config.toml
n_layer = 21
d_model = 64
init = "uniform"
init_std_up = 0.0744
init_std_down = 0.00574
decay_shape = "linear"
dataset = "wikipedia_en"
Each number is 500 + 25 x the weight over its row's rms, rounded and kept within 0 to 999. Layers, rows and columns count from 0. Numbers have three digits each. The size before them is the row's rms in percent of the matrix's.

# layer 13 MLP up, 256x64, rms 0.21, rows 1-107, columns 0-63
087:531455466505513527506458487480509483530492544465510500479501472473530534478500499472532495498487512469464528527463517502505563504479476518473528505502493525480448468525498473518466516518517473
112:462430465507504493512498531484517470516526508500511517508508530532512507506555482492519504487515494501483550496521542469471471495510526497498537489550519450491470509480490511511479470498528450
099:555536471459463493449531524507487500480525546529477487532495506548536479495474481534478490465450485513541470486474485493515483499499496489509499487524491466502494523518512526465505516478499523
119:537505514498540460486448505460477501480518526466505451523506507519489462473514491505500442450530512485478517505496509494519484510512470459495498483476511497483453496549489526498471463474498484
100:513464508546528496479546521509538501521493499466505473549467511516521501499489479534509559476552482482467479524458498480468481499520485475517522505529496492502507561481510490488519507506538505
087:514497506529515507472526494494534524488484495516523497500498487547481469508516505520544537515506537467480469498503548459506533516479486494453524473443441511501494528500521494545489527469510474
099:502479496483478516459494518504502560521524506506473493523513483485552480531536519529456522537510484528463486513484479480540519505518447479488517504517533508528524496487511551522511517532471530
089:494494533454501490503491527523453543507506460460540529537543494514475485552532515489507446499485524496516505502522488488465472499517507468501513483472513527503513476519524512531473528516458476
099:558461493492472498524478470448507473505508487492458510496502525554524488472510483485542494499502490515528530446462559510468502480471527513489502513504501501478508504518491514513495525444523495
112:518492513499528525526527454495515513493544496467507496513499504511478513533446507507544522444547490474503486515486514506491516504488540495529474519444462494521442518488501511543511509468502481
098:528486477549474498517480461539510487501499475534533467543479516521525502489513502497448491499508459468509484507553525493528469524488456478480518500508505457501457470542510520505512479525515510
103:479472456492541455467479503502461527479469487454484494507501486545480492452522483504505531490515484482478508511434507478490472522514499495508486502454517518530538518503544542507507490500528517
104:491467509505501483497462457501475511506521444508512531454529512491509484516542471453524476484483518489552535503493506515510488543496526501469513504491504535533456472528481553506505502478479471
109:511505495468534521518502464461494502505497455489506498499510492502543520458493459471525491504522465515546492504467504479514528481554541452555486507499506480498495486506445501552512518495497492
102:499490460542520473506499489515534495508489518525496506543516493528556473484491448472488484525495489438476479488507508514482507511456486513498514548507455500501512522504493491535469459508552527
098:480485487531520483483522502523514511554502524491469472466500493499500501538499501486462510503517474547480511560458481451500504495553489488545519496468459522500502496541505454527505489524513520
101:528477501502502532485440486481476512491529495483509471547496527531506532535506538510503501502485479514516456523506538475532522534451475537477498482453503502509469507541480510489543529480499485
106:463513484472504497488459512511506503518529519545459497540481531483470495482534510519497484486521538486511442540508512439511465480472475490509527504494470493470525506490480524506488485523532553
106:494503482564469502510484513530507507497480512474440492507476489496516506485471468476468506521459524514439491513496488472491528523495495456472563473538526508492522482531470483508527490487482512
106:514516499490472481484428460471495483472483512527500489505523527475485520487481504496503510475530500495501455520492480514479491489460499478509567551514513483513514491462473524544508529457471470
100:507516492511534526501503490489484497465513476474503524504499525504462490506490518489530479496478525525457471520490499487505446522519539462462530534475560532519481465523491524554527546499490494
103:522503533502472499480502517509515521537518514501455472523471508526505492509466480499471506493493465508495484538506496526506484537498495494478454462486515458498436536555436486488495483538496519
089:498488493483477472457482483498519524508480459535488483488498481545497492484521510545478473516509509480485483521466511491434526469499455493483464525477468489552512453510473540507501515535500511
097:472470484470534480519503516513503486473520517556498516504503496520505521513531503491535497512484479555475473467470506482484486500517456481492514504495432519485487491497530474517503490423485544
105:513485455487494468517476511498529508511494476489505479509499464521518514542485503434458505494512524462515495532513511500480480517522522468481508500464500547484513481511437517526429488471497506
094:512508567467496543505461474530544505471497495530519489517536513530482517489504498500513529482501501525466489486469521512533511499488546498469511531490474504469469507529465502568476479499481487
112:493519504486509497475466494535507478467513534497518495524547497526502487472490508486481506472507450494469528512533502479523558488478512463501495467467530504517510482501488496461484537586512511
094:535449453518510522496529474516500497541450511524528450468503485529480495484467498509519521456506535494516468505502500509521498466527479475504541478516498508529461497481515507491479525526548526
106:504536501503485515517471529500498508465516562532456525504496482529494507509475505505533423491490506527504514469497522509498511518470472461508492482494502485523516487536513531463529547510557499
096:517483504515535492509529545497493516489496503560487558506513481506490492451532474530556513474504508483502484515530488485514498483529517474541489501520495487516530553494504540565512478519503509
103:504490523502522485502522450519496529468513540478463559521496514504538493520494467544516484486484514507478505531509479561460529513514523491499502511515452512519458520476515535508507492547517482
095:512490504537492483513475536495549532522497525502449491467483457524514523526498478536479469482536487502469487496478510445488480490489505482511494481524450471435499459501508491500514507525486533
084:516492506478508491478447487536482472543510498533528481488551489464512515518503459536485472491472527508478477508462517522467464540516486471523516490513514523450473534512506538481477534507496505
112:519480542488458501513493472503490488508502501499485503495520525526539488538533498514500538457493456515479440538481517477510474523504503483492504535495543533539517526454527551485520517510513473
103:524462502463503502510489501496503535512519485517491473477501530485508494531504476518496543493460515509518533494533500462499483475498523426518510482548509501496510495496499578502541472499538461
103:541472516536496479515479497506511494506495502513464499538560494491513506514494487508527500433515496507452524516501488509525499486479530519465493515540477489461533538496526478529526474469498563
103:520503504568482489478481499524510523542526481530439487519494502497468501493499525500511536485508493521494461491496540459473535458434509470508453502520502514462488509506519482515497480512513521
105:524497490542502469487475529520535514517515513525545525496515490532518477475503469469523486499541503500515524544454499522513502498486492461459490531561467539512499480527487525492453485512492527
098:476508504495452517481452485524508488480480509535500527529466519516478499486478477537478519494473461523511476475501498447554482542473487489476530496540509481480500523528476516523467542522481484
101:479492531497516527464484540500484535551510535539509505557518479513561499507492486513496515462513472505514495498532505475535474501489525480548481529499497528527482509466548517491512470521483496
108:492526462499452556507486490506471530494544524521514474476552523474462471505477532521483511473499495505521532509505498485516547546459513479498505525499519483521503501497487459463513547484500489
107:524501487535487517526527520535522492512491525470510488483529489519455485499520490504527528466534503538518481522463480444519460490528495534533476490504518459553474489511507501527491469490533544
098:507509530510531464521494472503477472505511477543498493518527476506533533513487502441476488505517490468480491487562526477483465454479551475486555493488513544479470495495506475518509493498520513
107:481467505472474550520473527501501513498526532473504517520496475513573484463462480510499503510458497540480506502493468481480495515496487515505525471491487463503531482479438492497557475513507519
096:529507488497500491454490526481505507510482491518551528530548460512469524492506561551526498507477524477517457557498539501480498525529459491501511483520525504507493490479470512490454492495490502
098:522467492525498485459474487513522471516470447513521473543504511523463494496477523488473471449477489495519527495511486465493489536535510491468512503538451498463494516507537505509502485529541458
015:498468491506511526483456521497471578519519511479480508524489485531512539513530504483530498451497492516491478523524543488501511522458512493545557523479506515514461489497500521501507502543529516
098:538448487465507525501499504470513537497535491502516460473505485530549492500501496509509540516508511516498481460506536521522577484480531459498485467499548521510474481531497491511479485520508517
099:534458490490480488522504482482472491533525496496503500471523526491543512526511486497484497466526432542479473495485538506435482496495510505498491498518470530506451513494542531479521499494546526
092:467514538521465490470461479525520499536518480525516523519535513482461496497484493491466467487507517464508517510505486494495471530483468514555515513524539469453486474464451493538514532502507491
099:521483540530472490503495505539507549481519517516471471496498504514507552514544550490502506492522498514544489519517547487496532506454450500480487545518470529493520479515514483508479497472535474
097:520496464487493489514468516500506491502518495502496491513545446487534495495511533549486505519483488525446461493506517493438526447513468479532500515505542465498478489525521483498520549499514464
095:501484511502501483547493460454446501506504515523501493593488524498495494488489522451492503486492464491490504496472474529503483511450496536453480501475519512517496490515488499527461495461512514
111:486488514557482468515462493469521513504488527522508534494512500516499508498516460491538495476513495522467555499484531489520503531490478526447529560465512481512491522501519458520519486503520549
101:483483478494477476484513489488515523528477480517503510541529479530537469490463460485502467556465476513515461485480502521466497507519499476498503489497445552451547520507506520510479480498517532
105:490475499515500462518431458507535479465479505507463480470519477519518476459525533474511539501482519526517496501490511464473500519522469494544525510515475485504476497502547540522467500479525510
104:559487513530530461455500497486472496520543545481507499483530482509476513521469468523528482529498496498510489513496510496472489466521516533483502484513511529506480486474538493532427467469503479
103:538478484483516492508467498560499550510486527468469462532517491496487479530511499561494455506494539560483490490465503515507545487494502479533517476465498508505508480492512477478504465478507507
104:528499509486542525506482471477503530491536482502501470501496501475530512418536529483534515479523483468490516506492521477517514542470552459483523499488474505478502491497491514553510500481465472
095:497505470477504454496481502552503474519500519530486526465519555499500509469522484511514516484508455465496485503470531497485541488464539486539487521517489504468487551526496526514492505493516564
091:505463478507537474500490572521492559559500503514460478474503507504491494534507500515497491527506534508505487499539516504474492472467503495482517502552510472473482472475456462474498495512470508
093:454522446516504508489500491500472528509535506506474486515503511535519488546515473540491467496507510486527459447466476497478468538485545496460494476508509505518461485507542515497465537520484503
095:519528523479522492503473511485469485546504516448539533563487461545501486487481487510503504469496473528486476490489510510503461522484496487526472495469515484527520471557515477516515547521509520
112:522490469539513480451488463502540503521509478490462533509532470475527471462541535508536478502497459482494455507495512465465538502500485520505451498496501494537515471498490523530504508528522507
093:471495488484537489494490481516507515542501463451504506488527551508520501522469477520521496485540474508464470537488533497493525506506504442491424521528514466512501511510529509506516531516530485
094:521481449519529534457516479543458452488506535533483535496480519500512493478525494531505503513491481538462473462501510524497500474479517506495559520469490477501493534480498514526483488529531522
089:501494492458473469514518497477513527501462542497485467531562482452549531505491489507532475478515495533514490489468492476514493529485514511546492510493497474520476525487455480465499545515473510
132:559456486485494495502513486496527488461526493470510549500528518551481478479527509493521504468507474498463473504474498538464525507487524496512464454494477471506458527530459520526493480499517515
100:545438481482505526509487513509490489485514530475498525512497526501508492489534479507534530491533465489496471504474453496498474524484535468478490425502521464500488480487469511497536469474517460
092:500446477487485465520518516546492474497509470547523508547518519502521506496438517499489476522452473487525494465496464498516502510495518484502470490525516518507487474506471458554505532500525533
100:503472493481543501507516468510530460450521462519496521527509507483502484483508502475554545515496510532507463520535499499489543492453468529477536519513492479545501510476457520481525509484515522
094:497481475479512473466413517504488523504516503532481477530513522494535495496491472544502520487495524511520489518499551545473540480500491525505521515517480520508473482505533468523499560518484505
094:496456456477481506507522458505552486516510588481503477480488493573492505471512490542500477467521497513512494513497533492518496488512493493492518528492505508484538495489444498500510531488496494
098:503513468523523507490503517490480453527534487497501479460537506516487500520495475533516516466494438495495474518563505488446569497488505474520504501528485496536528488501498491477511488489537468
110:496493457476515475491495470491523523468499478475512469475495475520518507526509473484541482522478502521487496472481546531456514518484545479538499513474547465472498492530509494549450474515530490
093:494460511504518484475482481534507495522489480523501489543530526534470465494472502543515482495456481510500495502511505486505504517459489518476494510458493500521503568575503489475548489463488516
103:453498518526519441497520487524516489556499547467465491520521485509519448499523490461488492478519497491465535494481513498419492526494536496503527466488507524488509498483484491518512524496495497
104:513529489501503452477484521479531508524517492540494465533505488489510477438520504480470534482496487508554485477506485510487508485506500492439544452530510492505469472491504475551467483474496503
088:526519568517511525530491514520547482558506520503510544509529497492434497514491492499477511472512491529495477486509543510477488502485497478521523526498495532481472536535472530502518505510532463
091:527481513519483520506534555522441497493486448516538506538502503492533521474488514487526514504508488487501513530478518470482507524454461467471505471525464483501467533550497484523516532503485494
098:552492522471500476503516498508468556484510502511454496541521530502516481494481482502458454523488531472517474505469483526478467564504487496492504503482511536458516498477494514546477525519514521
097:500490531509483472521459509524529508443528532509448508482498465477545497477484503510546512492514558484485520502507536479455490511503501496453516481446471506477510512534504517523514518500516510
111:486468501494543547448473496521484532495450506497530459479510492546529512507514485486487472507497526508487538500504491483504529544516505472490488517484504532520505495495477521554477572503482515
094:499476511481478499499549511505486502540505473473523489486525507522486486480556509501525517450484520501489482469497502495504434532518481481510515498468495492504467573533479489520475544451491502
113:588467523480464517505486487519512519463513514503476534511508467519528503516536515496500502530510517518484484503462524479481476491487499472485486502531459481445483453508518502539495468513524481
103:497493486536511501514518457503505514541495553525496511453505460526478533471511468512485467521530520515526493501475477507456484505534475469515488526502510487484509513497523525560501552517547517
096:506476492500498502483486474452496478528576471478496491521505477490461460513536462455503476460463510501518475518483522452512515543466502514486471488500526545477498516496483513494512489486531504
093:473489494479486476489483496491487516453471452531493521511497457529514532507507504477466472469504558505448478469506470493439530492513502481476531520471516504527530508496529530533491488483525500
092:483482554508480503502519502473522515532505509481471469537491500499469536466486502506439505500487487548480515456501536482461491491475533456517528522500480482480484481546477464508475492512526469
099:519492531483480471521488467534524519464478488512506530490500484504545513483519499516484473509482495450504493510498528495449461534476555462493534531501483531492501507475475471463505462538543498
104:483436506538524501501492487519458494512505452489535506532505533512508496505469521504460484538519517497494487485478520467513516508516473480479572519482511494479510547547505507497475517551517490
086:460533496536459534526500515496456475482517503507460496516525428532495479506486502464483498502504518519468500492486505462476540491459475491534516479474478506476479487468533537518487521491468487
116:517503500540514498493478474490507521491472494468530531465514514513506472500472486507511459500474452548497463491502511451466497481475484502506551484490484458509542524534497507484533511434485474
094:485479492457490481493491478498453468496510531476509504501479477541478537534514448500529495462507490531457534499452491511485522516483503471503480502539485511509485506564500482526500520551467500
111:483514484492506513527495502523482548508500500451473535511519470538469459476498485494486505520524445526445483508489535496528492478478518478495511487501513478438517513545476480550522525499498488
113:503494532493534501499498505514473502469566496492484488487514490499476460514457490485526497491524542562536482478460547518508546498478544516508500528511521463493503487555493483523507485525508497
108:545479489520509487471522523461501496476501469437506560522492541521483501505502470525516498472499486483495493514508503483489517488509553432508482481499502444531470496503463487520522482484479482
099:529515478509469500499446475510491493480517500517460501523497502477465512540551531534474502479469490481477482509532524462475465524520458529517520472496507472514457520523471514475505541494519464
094:481473546500464509501515472530480515549504502450480534529478489491498488472478490487512428535519493512485531505470486526499493521507495530520527507492506489523507503466473553540491510489545470
106:496442487509514484511538507497493524506489511456522471501523550517510507489529544491529508518502506489466513494473551475493506544443502516484545491483500473543540448488511491505499515512465500
088:522534455472492497514511521563488533500522529511511506475520516485488480489497458534546518480529555507492473479473487470518509507463460468507455526495504520512490465541494498476487510480522482
092:526503490499515442505549510458505532484474527484502539478531491448482484516489481516505525478509499525511489462498525490488481513513484474517551536473454500517470514519491519543473552494478513
097:575479507488490511494507511516483507455477512462461533482476514546514495484513504491465449494536465494517489521504488483470464498514511475491488511491472460529483437491479533480497491495497469
096:533513519493514521517525498460456520502512490516527477536521446498500509494516517486506437505535471474496501513539524475491502523486513492496499545479512484467440476476501445495488480547499479
102:503502501471520525521512487544485472503493486466504541532474528565470503492509494505454500511465444540503479514492468475494521478506517492482538472528479501497531487525464552519509526520492526
104:481529472483460508463478506526493498505542476526483496512527526521502487514551506474488514485517506476513476530534503482432538533491533475489484483559484500540510499471481534483507539516502494
096:493518511478509486474487443528499489513501536501519465529517468486527512524494495480501478469477522537499492508526494452502476497502534476456495450471491505510482467527484550525549522532536469
# layer 13 MLP down (transposed), 256x64, rms 0.157, rows 1-107, columns 0-63
089:496545494498527495481534547509468485503523504496492503474480489564498464460484522472498464463484526469486500505507486481499501458489493515449501510518500524501535444537500505512532491514452467
114:517503516486522543499492504518496528488555541460508493485510464494521471502557541474507502559486460518487503557463495534450501488479491501506481491485494509507526494491502460508537509521516484
097:530481472539521474507455512480513500518472545519496493513470519512525485532553515473534508485509522503493542509473491442475527502492482518551485459519508494538504456502510501484525541514487496
114:487473485515518507502503455451468425527456476517499462518513506495534522498486484477494462511477515472490498511534529527521478500495519514514515459497480472464521437519507502479522503507479476
097:497491493467480484498496508504483540481460465488429477497500495469487523480544487524567486495511510483492475549450509497488529507500474523486529504505516529527518532552497510490515490482534516
086:533499480478485532498467497486504490509485556499514473517509484530516472511490472501507484501463503480455487525489424526481440509518532527556488518509524468501493474542526516501498506519488525
096:507501492533554500487455518479509527468531471496510485519521490476486510513487542514502491535486516479531482504541588508518485463496477510479490502489516518482488512484512506486472432524529499
087:491449473519475486516532489527506467502481472494491486471552482500525459509568505527525531473469531509459509469506526537519509480461505493479524523493522470509506520499517516476481486538474511
099:508501480483506500486492485554492504467472451529528511539568484492493439510515504525499487505478529507526491486505530494520501547495468502512495481492472478460469514526478497486489488521480564
121:523477486488525482524472474478519500492488507462509496514504516556504503521501559517511489497484516484503480481481528533479456472489537458541468489492488459493477546531534485492554473516518474
097:530508482512518536505495512506516451533484471478493518515520489518550539512488490503497515465501519452512548517491513538468522516469557511489495496512514491517477471477493516487463510422486501
106:490515510488495463510495522507478503437460508449519508524470509485487485501489455493503488494515529473501529531490502513513463473498470523527530480495473524515446564515532518506504535537467504
111:490486506507446564504531543519462490487497468554500504455483504478505485539517501531530522478505536508537514488460498502496502511516519512449524490490508501546510467501531541479489501494479493
098:502535504527523495492486552526513507520488524499490502482509497558465509534505524488414478509487478488478480490468428481499510514489484513486475487487502484496501476452505514454536489498488489
103:466513479510505442504494500541504507471493516510549459529480478532534468495484504541526509468499526529556468484479533473494484560480514490471501510491520504498498522491470496519513459483500528
104:482485474502473528544518497507519501530536461451496473514502488497489542484425536535500507503510507505535520482491548497515459487530505488456544495482487530510476499476512480477500512491491461
107:499472459526489467550465498490516510550483458469520486458527515508546532469501482543490463476500505540467537500512506515518471498486504511511517537520527491516540509489483503470488488507530526
118:509462512508494503528477524484505491513530519470509548524522511490487457508517494538536461523521494490481510533533479509446488486475475455518480505479498485556513489527516562460482495500490472
105:483510517556492512498527530487485443503504506529481516520523486541486480438533496500506488511490538539535509465507495465497490483473505484454527526491489517485537490504513483504487474483544445
112:532488497509508470458474463472488454446517519517463498528488474506531501480476489532497524504523503502503508553485492508511476481481479490511507455551511483504467536497461534499526505447496473
102:465538496506545512498461459504526475496518526506461533466475495513510478508506484502480446484494557501511530478513516488467503486561529468454484481494495511474477465518529511475518521503495499
107:525532541504493519522499519481490539461541487511476528487534506503506532524462479504505461523517482499511500501493475542511437514532496494487531487498513502561473536491459521459507491490480537
089:473514520491507485503470458502513497513459452495495468504478477502493527484544504525535485519482533491511491518518506486568492509477490540490513511452523485512526522464508473512498434446499507
097:471488511474544513529520510506474496473517544485531514514458522478449468508523498498472472484469479495524484563540494509531479510517478465468491475520527502504491531501532532513494479480452507
106:511505482489456525513478448513524478506496476502496445487516487552533467442507502514529496506514490522523482473513536495513499483522527538462531506499542496527533504511495481507443527531511489
093:520471459528477432461502554522462511512513496515485512487485502520522505514516481494524482462492532468508480498527459538479492507509488506547488491540547483505518476492514509464510522526517539
103:475462490500502509463477465515481495489491556440523506524494518531491510534476537508509488530470489473470502440489500502473523523525480476500472491502493510479478458526466506476475471540466492
103:508491483522501460490516486501519523533499507454491488468513527497495521498492477534450538467440515485503506472497500520532517526466517541445468489506483475509518518493530526434521514482495492
110:499508451440485500492500511504488490489574490474498477513551485512484525515513506456477494525491466512486486518496465495510446497517528484502486507472511472470476495486470532494508519560468518
090:422510478493491471487533504470472471489460488466513501466513536483533493513485486556489545507522520452521520506510527507501496444517522524483495511473517513463525504475475501499480507518486489
105:507466483494495524480504529486480474537456508486462459456502468483459492518542505511550487517530539496485501510457498460519501480482480529512499526519534483532524494535507469523473478530482517
095:542497522511471504496530507484498501456464524458468486515487476498534498495502542525482492514536492474530508534446475500489493460472510493467486487516496482455501462493516513460528480488451458
094:506516477501473492488517521509477499514492510511452522547530535444492499521468479490470560502519471466505527448472533492511489495469493553486524467524517491525517477512514525491498496470460488
112:552451517511484532523548508509500516505523487472498493477506454511477474511438471506516523483476493512561485478490520496512433507498495525516492528498507538469498502503477493528477510543503498
103:448531502507485504530493448502520469518513484530500496488501475493497507474518515471532484498544524531515524492470528510467525491497455517472514525443466518504525499534483454523474544488489531
095:490531509500483461521514513474528483492509470506578551518494473481492484523529497457486484496496513514499554470510437524526495488479506490484486493500507545527531526474458483468489489501490497
107:499511525488536495513501455515498444495512486439443488520545469465501462478495531472506490510504529469501479512508495504517475516484521465478496525496499504504525447524503508473474445508514477
107:474502496454522490488499564490488536464484505462520562549473466477517490485505498486521530510516498553513498511524520515508500511496510504490473494571480463510503498504491541511482471481492520
095:543535483546556505486526531521503481495537539496465513514536505499516461512484509506461471512510554461515492501505506537496476503512517527487478514483515491462537523477467507452518470490492507
091:475541463484501483516508501487518490505524465483509534504467527467512476500534464483454484577512484522514467482501482477534458504504500523511514451493520503513459528497543531499497487475480496
108:501494442502489528525480467508487484467475487527496503509493491518478516515522540505514502491471477482489486495533470506495524480464494481527476567484498495479474564516454448518479464502534510
099:490511512476496494545517509499557473490490461526525506498532491518446476517549467494499508513513477495512509511508533448523525476506536533501488498505493498455500454534524471530493529467528532
092:488470485465487495479505514481486466475507527470485545526437477501479478502512507450474544513469476474465517552503475495520534509490511490497524539522487482467510497491520485465536487510479460
102:541486500477511542502533490516516491567528501494546542508524465534525546516462523468477521521521497498508481537502507493488487508506501476475487484536534512521496530518459475492510482451523497
098:487530468509490470526499477502520557467473501473490500528509474537520499522509517504509526505472506493508555448474554493516499504478487500492504491532464489495499514481506450459463490519494437
095:495473505489516546498510491558484477500528506514508499526508524486505479520432499494519496496493533517522502492473513453433523522441526507497473497493492494466486533476464471492494527519478534
017:515479504467488542485549508501546452526504516515539494522473486532506470508503505473498517522504451460502503567495496488456524488477505536453464508495510494495507469521538511507498513476489526
105:490486483495516509474495518479508458503485456499522500510455508510500525495507494505521515483532446467492507483487559482497472497530502507499523513532399521496529489476506490525509522482542481
107:484456539523481492527510491466468535528527546524501486496476495479522495518502462463535471465509495504556526531470524483550534474511511496530486499512510495517479478520523471525482529469485492
097:446553511506491515475492566505498498489476521512498472524525469529518473515529528504493491499518483462505508450490500536505556505493471540513489524471523509459467501500492496520470465530498486
107:484494476467495526527491470544470526570501505511495531478483468488509494493454482525499497524431497535491481476526512527486470497470458467504468511505487500505486494525481475507536455493487489
099:472488502496466489478496498510537512463503498509487495483473438504515492497553491534549542518517524468519481457458489518548521517513557481500520476510494453488530466486493497516503478498484515
096:491468510503549543498460466496512520492539532550495440503485476521497483523499544461491534513493509513539493520494503494526491472446465483508502523509519493481523492504443480499488528483485492
124:491465513522503470481524462495481498497533512469475474505509486492552482512557512505470508510511475506478563502484504461472465541533478515476514497506472472520497498493460466490527468503525455
092:539524470457452464531492517493500477520498515499482465504484541479497526495498490524497482460499506491472516536544462475506499537481496503486494515525534498517507513485490431515512539486445522
110:502476495546526493522477506500518477473504467479464537482488516470532486498516518474456509505484537504501519518485491488506458500479510462540521506528519511441499489507543532466464516546501546
110:491506488482486473519499515507538443508519537502535512460524495479482499460486513525529515561526495522508540510520509531460484476461519501449486474499517522467531507524523495471458499525490488
101:501478465501483486492524505431524480507454485524496518513492488482541526489511490464543545556475482502473543506501530507503509479531472522496506506509495476484494527548478492485547472525524508
095:509541502514504512488491528520508475524522545496471506491492488548480500502511532455482466510481512514485465498410507501497511525478456505493474482498511465489504481502493530462523456469485462
092:468488499502477494517514491501493482535493504494503508501536474460520546515469483504479495533514511505475518468489531491467481446534467507485467499486469532522500512476586470517497524532467523
100:491559477426525483489495487489517502524477478504499503493507524485511465461555506458481503488527510493511494535494527493509503450488470511525471534504478500495514484490478450517524510491480557
089:539477552456472496494499494474477495477484489486527476488513531481556525492499531484473489492514502511508509485483486534511554500518461518485557496497519493509469553469459488460520503504487471
095:497561527497497481465501468546495505516494520471533516529525510521481490499521466520485498520517467516515480459499520526488467494527467527521487519505510515499536474524484455534515541480544450
106:490508528507528552496469517522557526515471493482490504472472480473494446463473499523476495540459502508492474504523488512527449527481518515480483490531498495529545509508488535529530478518525519
099:481485484455481512459472484521525510500471488462478513484513531499529523505469490528506501502433491580485512536518490487482497485511533483478483501487484449533504481464506488517483518534522477
092:471472497515502499513499455485508513518473547483515543516500462507513504540518492497533496542533530475522426471474535491537494467526486485484478529509492546511512499507519488511476506466490537
092:534538485502487499519475521516503521548499518558476508508491497518487532534525528495515494541514520498509486495503510495495483528505472487496521483534458488489573523506488533484537528530491434
115:505485470500477495498547489512494483523482480493519466474499531436517491487497480521540524521523545474512492462522557474512506488535496474496526503531478538511558524529515509507480527522533493
097:515490495488535502559515447494482525546471531505491492546484510502475511499513481487531501504539539500467483494505537524505512448476545534508483532536509549499487499475484507498516527471514484
091:507480468519502493518506478513515463489515480471466487502533519475519486528407485508499525545470514478498541480470501480494450494487479520498483507516478494517550488506513472486459531482509474
094:508494500524513458470478507465482537515483489549476500551504485459504481512480483510457467484501451514518500504496513491503430503460493471508510511462469507500488510497521501566473497488472511
099:488525517492494501492546512555517500474476536477520491509503545447507497486481516501466503514483485503510489503492514535513482539484442451499519465480489433529489499491504524530540469514492517
106:514538532530505513496473547498436510502473446497509499496533487450530475534507522473501511533484522478506483505481428502498471497449484501494528487506476487504459494529516493488484490519506511
109:487519501527515512489475507510519475495494514489547482495524535506523533517446543474481528495540482493528511545577524502486535463500539508468484495524503511503552478476496528490501494502475492
112:519483517515493453498463501467541498524477481530500556475455491502492530539505524545516508530515512470533506485496533503486497483459495507504521446524532473497465524499458475508462485495510491
098:484484484510461523483504447499530513515538540471533501507506558449521528475490502515503539491498530479510502509484504499501520504471496545461476493548465477553528493489479492483483533504490518
106:483520517494507485533487478493497511505515458514495476486479551510499507488541508501460493496476472488487456530523536504509495492486490531518518523532418523540514523495514493507525549562508507
103:493526512507541508491492486483527518484505522489508505561507481476488480485468478486489491534501471513463510503476495460494496537553499498508513483545501496510508487503491569535533551524529443
095:482511494538497485537515449518519460533460510501485507485520512492501501496496497495477560508512529513502510443473561525518546509472516522505491534489539498475493476531484493499528497526455473
096:448483442486515480500529447516528463519533490508512476457501495447504485478470476567489503480521483505498528451518520524461507531497502498478487477530511510503512474503478505490496492526505490
115:530523496464493519479507491483497552504535554521531497564471508473485503489464490508492489520478503421520512485475495500454484503491537487498528502534514488487468497488457490495471500516497469
092:504477473503495482481487471519527483493516483459489486486468517459487525525469456508524486521527541499518478507483514508487453496540520539476481477497452490482506532505467567495492535467466498
103:524492495475462497500546476485481469516516473496527503491490496428522490459476493523554517478522516492519559492552520530493509498535531501537524510503517507511500513525524497476517510547521490
099:486482485510498499502522489484562473517486520551568468529500474511489489499502506437486468504484526530490486490526504510452546482487555494516504510513511535503502485491528491514528481516541487
112:541539532505493469518496463557484492494491500530502513502505458541460502504480462520500511513437517524502497545495476502486457515501476507477511461526459470486484501536494524528523499470508493
100:479496477528474495452503485485555471516516547490506535557490493491493461459498520502448520514508471486496482465486507476535535471511510485515493506519520506509491492510541536524491441518485506
101:517491525500499506488498480505521438491553503490508479475456494501483451503535442474485509494510559477527478482479467468524531531496532513498468495498515527520527482501486528461504470519520511
089:483516488464502499450516505494520511469486496457495502483499471494482463584530512523469498487493511508489553538523452506486514474457462518488514493484501529514488498495519504505523467518480547
098:488536525482524471448541465502516486525468528520499497526506546483489529477462505499474518496505475555493541485508527531545516525498523488473476520502523499513486477525495492510514431510503518
098:488538519525482518531540496505524493483496515524518547532564538535467488549471508473499483499531540503467477483508480491517498500455471485518465501488543499491475491484460508486484469494517491
120:509508480529505510507490505498516503477540505524520514537477464477478483538490537480492499516502479529533477515497481470533509460493515508489471514512490458522516523540528528557521500585504482
085:519498544464480498511437549474513489493511507469496494554536509513479510497497524499524528522524552500510505483495534467520512491552484489473513486502457490482498523512495526515478476443518479
109:522485459476519500466518471452496511496541486536477484488471485493519515473497529451502476512499503469538483466497539483487506456469526501515503468513503485487467522477508539443533482525467495
092:496479492492522519474472527495484526544508505513510482512484464555459528530526513510467489521533547484503506508513505497561456507468477478525521504512478526535477504504510494463480553473510475
099:520575516485454435481527530521457506486480518456522523504479454477508495494494487499480519460478487530488481478468477498512474495521468484511479489488524488496504493544506493473478484465505503
114:532471479457473487511518530463501525471474468453512520538469466515517484456501495502527543514513490518509505501540498529474513487487488459469493450522514525493501456487473491467498498521541497
107:493523529459529543478524438481515502437480504558459486476488502451487487480516528495505495515528492510497512456535525484507497514483481511495511511508490488525507540540491484528471509489510467
099:522526527453504549474511515490498469509492475458501484484540503498520489518519559520512507477527493475564521506460478522514510527497482531533479478519521462469501519483492500490499482467539464
097:481478479529512510507496494445488500513517520504510496466519494534482555516511540473498561488493505517491486495524495484473546478493485477474492534481511526490494436514530447476495545511488468
115:501492464501490496502527486501532523489463479526460474459485552473497466490527474518513515492514454509508481511480493522482520491452444548516530470524484539528523499534479469517486517503523519
090:487484484506501508509453461512547478518483441515484534522467513504505553482541477516505475480514498519501532463482482522485486474547492488473539524506462492473496527461482484527508506504507547
093:545464474501524486530515525503485465533506499471503470529481502488517496496488518493499512490523505532542531461541527522503502499545522475464517513479472555488504492515481566484541536515512505
098:521478509535537509483506469457531496489462470476497501516533484466487522536504504563484527442512513495525473508528527503476500495504502530540466513492453467473489493454517476521490510517508486
102:479527510501525543490500492466504495518489452494499490558512480503469468516499527516469488572535491497488505527492555474532517483515515486510486556506506480512516516491474519492487454512481457
093:524453477500524503507504510477533452545473504514439510491422512467491516495499520481513501508532515502472505525520514533531502519452520501486517532490465535513456529502495489496485506501477505
112:462540470477525449512483534478503483466514462500509483511496535493529494483465536494521484513513552486500472524467538511545471518470524531466494517528490520468519484466492500501477502529515525
095:522531497467549487522520503484488456508522552500504576508500490504484526495530493514490433502511519487497467491481511464552480517472506502455520495520477520496499487500462479482482473478510494